From a checkpoint of a small transformer trained on Wikipedia: 2670 steps.
Each number is 500 + 40 x the weight over its row's rms, rounded and kept within 0 to 999. Layers, rows and columns count from 0. Numbers have three digits each. The size before them is the row's rms in percent of the matrix's.

# q: layer 3 attention query, 128x160, rms 0.0412, rows 0-37, columns 0-79
# k: layer 3 attention key, 128x160, rms 0.0416, rows 0-37, columns 0-79
q0 097:523440509484451507451490449490538481432453532558533477576523557488562496500487492530534532489505447546555500483492538551547565504500476450442477549520524478485603530475454462553489475560474491457584484474460505505553538519506477477480510551
k0 097:545503504470534524402484475472489480527521505505458510593508613446477512477447486513511497512473430518548521529540563501510527467479493543494393507551465408499515473532466543491484436527608482455462503545534497461506488502500516477528495490
q1 099:503459518498486505544490524507519531565536480473451522460582475507548495480488477544514493517449547507510444543542526499426499500481438474474559465439520514503449554567516516518480488546475495458560498457511506541525552581553465486437560491
k1 096:464467467588534516546525520499495518509501469511535522485491513525425486474537483503525463486567463568531465470464526512458515581467446451512571427524545477495486490484478575570474432514495569551465560413553485485531475525485500483562403448
q2 098:519546472475469448503495426507540419498516471512497496515499521487513409523512544450545539533426484548481409463492498476576526502507538475502567555471470402480491489490492430406473500493494512526511475498497489511459583491501484427498496536
k2 102:504429492460545406553465496409525449495477508506468535493499497483377478481543486446501528492441422530532561501546487535521517478550509484524482524454527495512529496481521516544459460472473534494533531475514530503538472562507495448504578522
q3 105:452547566538435596487598514429449515510522489540542478531488488445546543510471486481471488528548496509439500423480380474512428515447570470415511466491523565500467526491462467543464593518430535522476484506444491435477502473491485493542526579
k3 100:515487510522448422530501521486471476568558492569551502506490464518513473493413547442467457490527481531498555475562469484559483481450581475539550497391463501535490484568490467506482510507495565503472414504480473478435448559493468549501516489
q4 088:487449556523492460490463519532493474489551471476567401544483511451532564531544543570459525490533507461432500480593438501469452510511485512488547454520423535529517501482494470515443555488453503567485507483478533370512546565437420462546453479
k4 094:513526568493524406484534524559552498477480523505512475499541504501512596482508504380536470477564471483527474532618438465484532583475575443441485519488465535493472490508438493491487487439509528534495495588543485471502463507493464564521490487
q5 098:520536525542468468519460474536484484519455502526468533497498435493453450547502507548470479409523487489336523520517456482541494492480404480438515413440457505484566530502393502449505518464530493462505505476551476511487566451464454544522454552
k5 097:497559505562565489465523445524513438536551521524560584468487494461441525552568433533462543486563437523539499488474480460502406504494517499529492453442534569488518444516506555567465534465541489513469471443568498458464537533506399505526443464
q6 109:503516467477529477484510489412550453491483514512478521539479455520484426534544503479553482482401520495484412530469506508417461575563481476466411493488511495479528581543514575537536536480519557573489597517480514495518517505507462449501513510
k6 105:541509485503485565485506505477513577461517500563514520514458466473517458530561483440531474460470482507499530548488502517458414555519487558507538494467510502556499454495414520496560562455486608515426486460548535391500505534491470459489479520
q7 108:428477540418457529489531574486489501549543489503609501515413481516573547551521501444446464561559514523484538430493456450472505564546502559486524514549554494510520519444459437465512500514494460537522397491525556443516426488488504573549486510
k7 108:541487554439529455514492475550532429544557469462523499483526382507555504467505560462429467529529586445467505469528436502403561504451521518536525448487517511507498507537493409521476530552524484512510465469496538483507445556521455518484532473
q8 108:503528519555515573437613515429488474521527563493540507523484516542485502464445515593515502508473506480476524504460533493489516429512513517473480515574481575393504522526447486504408513476503470505469513446520459517494497534464495454501544481
k8 107:457494504550592554448538460428545509512555523532519503549508447522532488514478491544457458506488489521478564430464519479502559526540548489465519510562529476464491464520489525404492443416534511526539468447522477535517430503496532463437552582
q9 095:455518481532552453497546552445541506536466422456484558549427464516537489517495447494529516476570525568497526471487516461463504500505383521531408445527492504463537508564544507453499492485562545505532568445495481433494550444529583515516520496
k9 093:478493599509487504479526481501512488506532560481563535450480536457466525507553460513437499494564507510446466500547591443398486539440508498553509478552497541467521465502440535473477540508535554581489491496411469522526506441514551472575525574
q10 094:471437458527577506565516500516533487478497515475398576483467564464537476511504501546447466511492523546480455454461558534536589536503467518591468417496421512470509535466470527517526509483548501521632508529478486489557495544521584480462504546
k10 097:427469506517604521494551536501541511510452496518492478517467526463454435485483470490455473517543473461488460458492483508467474529523510505516475453475452514541561471415511562482491480506491575439478539485466563468476495478543545505498494470
q11 104:564533480424459458475515480557467540547523461469481519511505473552622464545510525504519449514444497483518501468484390472530528496552470410479497485513463421515378511575524503532535443435455546522490500496454502546550469466491414494494517506
k11 100:491518508446440487452509500438497459469501504550476520446549497480511459527488563513562445549449464435542455485493537542473505512517418498506512499500510490465490561511579497535586471496471527537505538472535534581531523489445446472480465485
q12 107:542451528505509463533462563482489555498418510491487505505565419443490529440566530498561520458511538462522422439472465461466590537539433490528494532465490483431452518516486495518545537534550579488514486526508599517543454537525478478490517531
k12 105:533518490446475555510481508508462515469482532505505447475494459461475482444541526483497455550511448491528482515403488464425467505468487529440473494524501529541429453520476535516449656556505523523491451509576492408556466567500474575476479531
q13 093:434520478534474503476516498477524522483464480554481526497536504541508483476497485465444548391530510463518463529508498497424507509488495496515468493513531509471501529569562526547536466501531459572553540488449464531472558600513526482547527443
k13 091:506504506528422538533456500455451510517478453484474473491525518555540476497514497536479556465514481547514464461501445494440468578447498442495479436545496501527517477535466524484486564525491545568506517481526474498581521478578538568496428462
q14 092:484555517440462494505447438475408488476470527435552482554550554527495485502524505516441532537478507520531430553442537471430472502467528513552462534508492515521472523525486503576571498511408513454537519539515446424477469471517556500520504467
k14 088:517512466565459507521467467528532497516522451464482512550496495480482484578550484504502432527504466480535494553486522513544492561530536554476488575542519564598477512485442484495499435562496531545486481523515538552522477493475568526446465505
q15 097:511431465514573495515533495583543514488460472466542541439481521430492515463535525501572461457498473540520505497475483531533510576488546502532399479459497464439460495546523548487497456493529562507523532523506454551541585555520452495448548503
k15 095:528444517498493459536525498488513529487428524528560475448530566468517469502474466543516467428535449545515482555444489567509494522519475502479490472527458537512413438510473508468568522486483482388507502511495536531473583543525470430530485478
q16 102:496490511472468445490524465488586480394497524465554501524463572513537488470542483524464534528518546529584553508531423514544502474480499452460479519529529614493457469488544480483489620465461454521476417470543514462532488451513428486519514508
k16 103:507459522408503476487462528504494471548487541434556540474502560500521443462513507502440419501448542495549554410580489495517490533539462483488496502528519526517550524521486479469514505499536466542630456555527592478454488466506487462525450561
q17 105:464537455434496518409447447458517502469507546523503465547492531527554466541497457457485536537366486434522527530501463490553524478502585534533494533514541463494522454567495441525550496499503457499486510489479446554459492433507410540568560458
k17 103:433454482495537525476455459490561495508427483569444554494503434551463441520477511481545518492352474429471529520525528509512513462548518473487541483522590505474537558535441551427506474505511462538552529501505503513589495515550464517465504492
q18 104:546382522428523446537459533459447489561540491457518487403492416510528492521459502464492473489474488464509489497445507538520552497491526488476483532489505483417478484557566540469506463569482467458516526457487492507515470473537521449553515531
k18 102:411473499442534545515493555451481493497508470475513538428589489503550502498450495454596472561495584414476516490453560461461519501544546513533450485544461505516489537543527515519501490486470466496549474444442424457527531508558553485546549479
q19 102:498506553534489547427526537500493569478524472491475513483464545530512546549455495548526518557475540514517446507411566497388434564455478516461457456585498470538545468476481475506473470542530587540478566447460488500531518489480581525526429520
k19 100:436542423487444512415551546475442456483522525537491497493474532543482563525543487497430474583488471515525488504486513561466533493441477415388535534556603529517528471469474544464495511518442526505462455435500507471481533440426508518533511529
q20 089:522501546542447529402465476472550536470497498598515479454545486462505497489477550452507519442449492450518511518520481478508492391546496522553539422527453528564462492511495440512388535457521512545540498432441543513504473507479504406494558491
k20 091:554526549451483460398471473496530516551433527495509539470496482466530545499514496463562513505492510604502445533504511450477596493558572489437562446403491478434540539529474501531400516448528508535463507451511546518466475451468455521516544430
q21 107:529437481488527502486524524495595528518558578589543469496447596473558523543470474428485459486505492461528494472477471491562518428499481564482477515478556491466547472412454524424459461462494492484448513441522473491561511475515545539541461534
k21 103:520479518486464509485399481476551498523534519457527520513554584495470521397515536467474573432477455457489534559479426493461558468545514472499499521510490464439537518506531458487554577518501393506476418527520515461465569492508498512524493525
q22 105:457526487509466566545570397533480524554467490535546556557552510474495524510497518622521460464481555502513474538499530512385540495477419516518486449506558517464525519500513503429516439525559533509512575551548490503537493497495444516530491505
k22 109:503482547576464588486533502446475501524510494526574504448464513480448558461535434572561492466561407574561474487503406478455454547446493508471591477542568554553538497484511499515494466527498570493482485516567492498503475515538548483546509549
q23 105:530431523523512468539394545530558426513550481478482496510461473570459497507511487478486473554580488465449552495486542511512516484540585455470515554547538418469497467510500434541469485535529473500413475566485563450488487458486601436558522511
k23 101:527465446500517405502453530487503420486532506484476468446517486587553509521520497440564488555574505473503563505537505513496554471501530483549511532456486479576540492536465506524450486587579459464505488501473501502507504490536505467473506559
q24 089:455471473546501459495491470540519508546419476564492509543524483449512480532496521465489467514428497502477547515543517605456522517511528470421553493525506522426504514495552461460533394520481528519448438461471513523460509465519446442521545554
k24 087:533465524519568526498592515501517494508467523552471529501493500479505478485524444480609477529465545427550469493627547503477492550563424506487497448455460459519532527581484483519515461548522512488476523520460456536490494557540395477515490486
q25 113:508484516485537558509545515502532480586537516495556552490502461546541548466500487491525469493479600466513485457504425492487503469484513486501458505441460523483553612551504460441497413499554548549534567513548476476508454542527476505508466462
k25 109:461497539500480589508548532502519469571458525542516435484513509525479460405504550436518512500488565467537484476480419524454522585494406588554462432437538620443504452491500549449536415454541569515549524505473485523501452467484479540512487563
q26 107:480477542583412583444488531496489484458543455499559487494499549509506508442520448532563493468575492533556489484451533413532518542442480477493523495486449525527473471474482502468497469469474524528452497466606458492532441456543556546519496535
k26 102:507480555483390539475504483467438501523537501511543462546443507566422540460525454508490549508514478470517505502491520430513525512482561517490560570457534480529533456508512486447499508561525384471500508452483467519498523511451512536543557457
q27 118:453495517563497445492461504505415497502511445544509496463434518556505475453442478503450485473522479435454540529507465536588523541478586493475575509454551451485528543481502518568480542520521523451478431551540472526481540534503517514456517438
k27 117:493459516562477464455491494552460497515535468465536440505463513556545551497459510482530528506527463467437510544518509556572522472498569497464439490444484439468434591609495551555494524418550487433542523473564485529555532553527555521467512432
q28 118:495543515554463564519530520429464497533502428514545489491474485561509516568478529379456456521478529552506488473446488495510466495422503571485503484498465521571481390492492537484469467496429532421496449470548487416535472483471478511534437542
k28 113:571538513532501495499515497487471425555486434508518508460547488535485529518442504446439521495470512491454511457472439508541480480476548562426501553498513472523503507444487485547481556484422508478499450478509508461468532534465477479485509543
q29 109:537473500474497503428493524485513504502501469470529516495425504512479473464519498522404540537559501475526453430473499471471497470459463473507515522440556523501464458558591544532506516580522489513503490474541557584543524432432494516510503442
k29 103:573415461413524434467479555374435512534537484477490585518537439506504504520491439521495536530494490561583503446540527472450452498504471534408512502493482555523481500500545494477487462517562491483537511448495551467526591490520520468461487464
q30 094:499492462564482456512529553481532524478556502497467516494535457480449545553517498567573550527467505453529430428437492442447461480470489479486538417560528504594538554461472553501579561520505545585465454471539465506463463540483406553512474460
k30 098:483499485414430482505512500462514592559483450510482477558512435454510510528525517467513519585531515491498529537503503477449457504483449480429544441503606531558541451435535461490544463457496597525480529513446475499429493547478547637503464536
q31 090:475448492518530533550496565477512514508467499566529527447599509469541583548473536469514553514541574430427470548466552482511494579548487511485480478539485485435529549533491499525474484545477500508490573498474512535501487491552527571554507458
k31 092:478541480552508529555504542504538478485502517575500485423510541475563532536529387478543529498492494488441562508517479455503474548530522472545518488477490421458588460527500544495561558451425459485518524499516487471525514513569521531578459518
q32 099:458497491515484469379538479498447525491436450484500552438490444481475523554543484537536448521522502524486520447575529532481407545511479513513477461521507480565508514466512556561522461466542575474490542522478493478521505476461548522470442479
k32 102:520474525491393486446524434576510508514529478495500548539550525530548525591501454511496463479516460492434526558504533511439490538522512524554481492482505573532466522563532579567588515435472540422494516569542441564478465437544505533466546502
q33 104:514547528502568504514501510548531533542502541513551529516625541510473464430470548468572536495452539478463431536540509539506560523547509537468499485520574469449494541510477509502452449576530421467576538486497472515539440519419497545479493440
k33 102:470543502444571522511448501487425557533489505464438547537514544472462506425515555454510531429505525526480468512475469514516519489518495519522519513481497524537485452530477476514508490560462526379530512456570466476516440560445509456526445481
q34 105:541521445484464576524518450458504478494543477592523512449494542518548516507498497486509539412477498505427501533499495448467531512522581452467589498528537487499513537489499426514455501545487452417485475483451467453577591505506438462436505540
k34 104:578472473488525542473473504501551480462522546535489499426493554543509516463444415527501490471415465502493542490539402545523480519420563478466518510542486474475487508558491452556477435562485522547447526470529451536550480488508523429486471510
q35 095:531492425492517483495421582464576472456486561489468592501466479429584485524531468465444537526551545505514500474464486556441533559510493447444472591493488521545441578523484476484492507488462517560451424487487433511497485499560438533489508505
k35 099:513480544468597409476422560471486540489489524510514521535501522497486581429521504474500507532455569445537502445558433546456487519488477523478483541553472489548510482485450540461466516556526552542468494497455534485570480538534543492509447478
q36 116:506543539481483441494533553515509450517509485467500540512555450450453495524455501469470537531433410507518481454513429553554483505496597508460563526457504447464459372452503464470511475505468477489508475502500505579500602520442451537432571492
k36 110:510414509497552438501575531538532498500487471487435555519576481459488496502517480575499537531478509551501459469455504579485588494507419492564465509515474523492448475520520499444506490501487507515518545476560466579505548518521461441489509556
q37 103:460482499420538431446516471472491471466502479453452537504554501473546537544467436480563514573442555532513530482483468501487530464545482495542410480510436503439557580499458487500478443521530506472448594443544545523496480531546525476524511571
k37 104:476488481494545498431523496489477456508553449491553424517521614455483404522484479496433487530505540475511485463455566483474473590506498496543456524538521516487514508443478577419495481507556554446543477475566494527494479434500443482542535613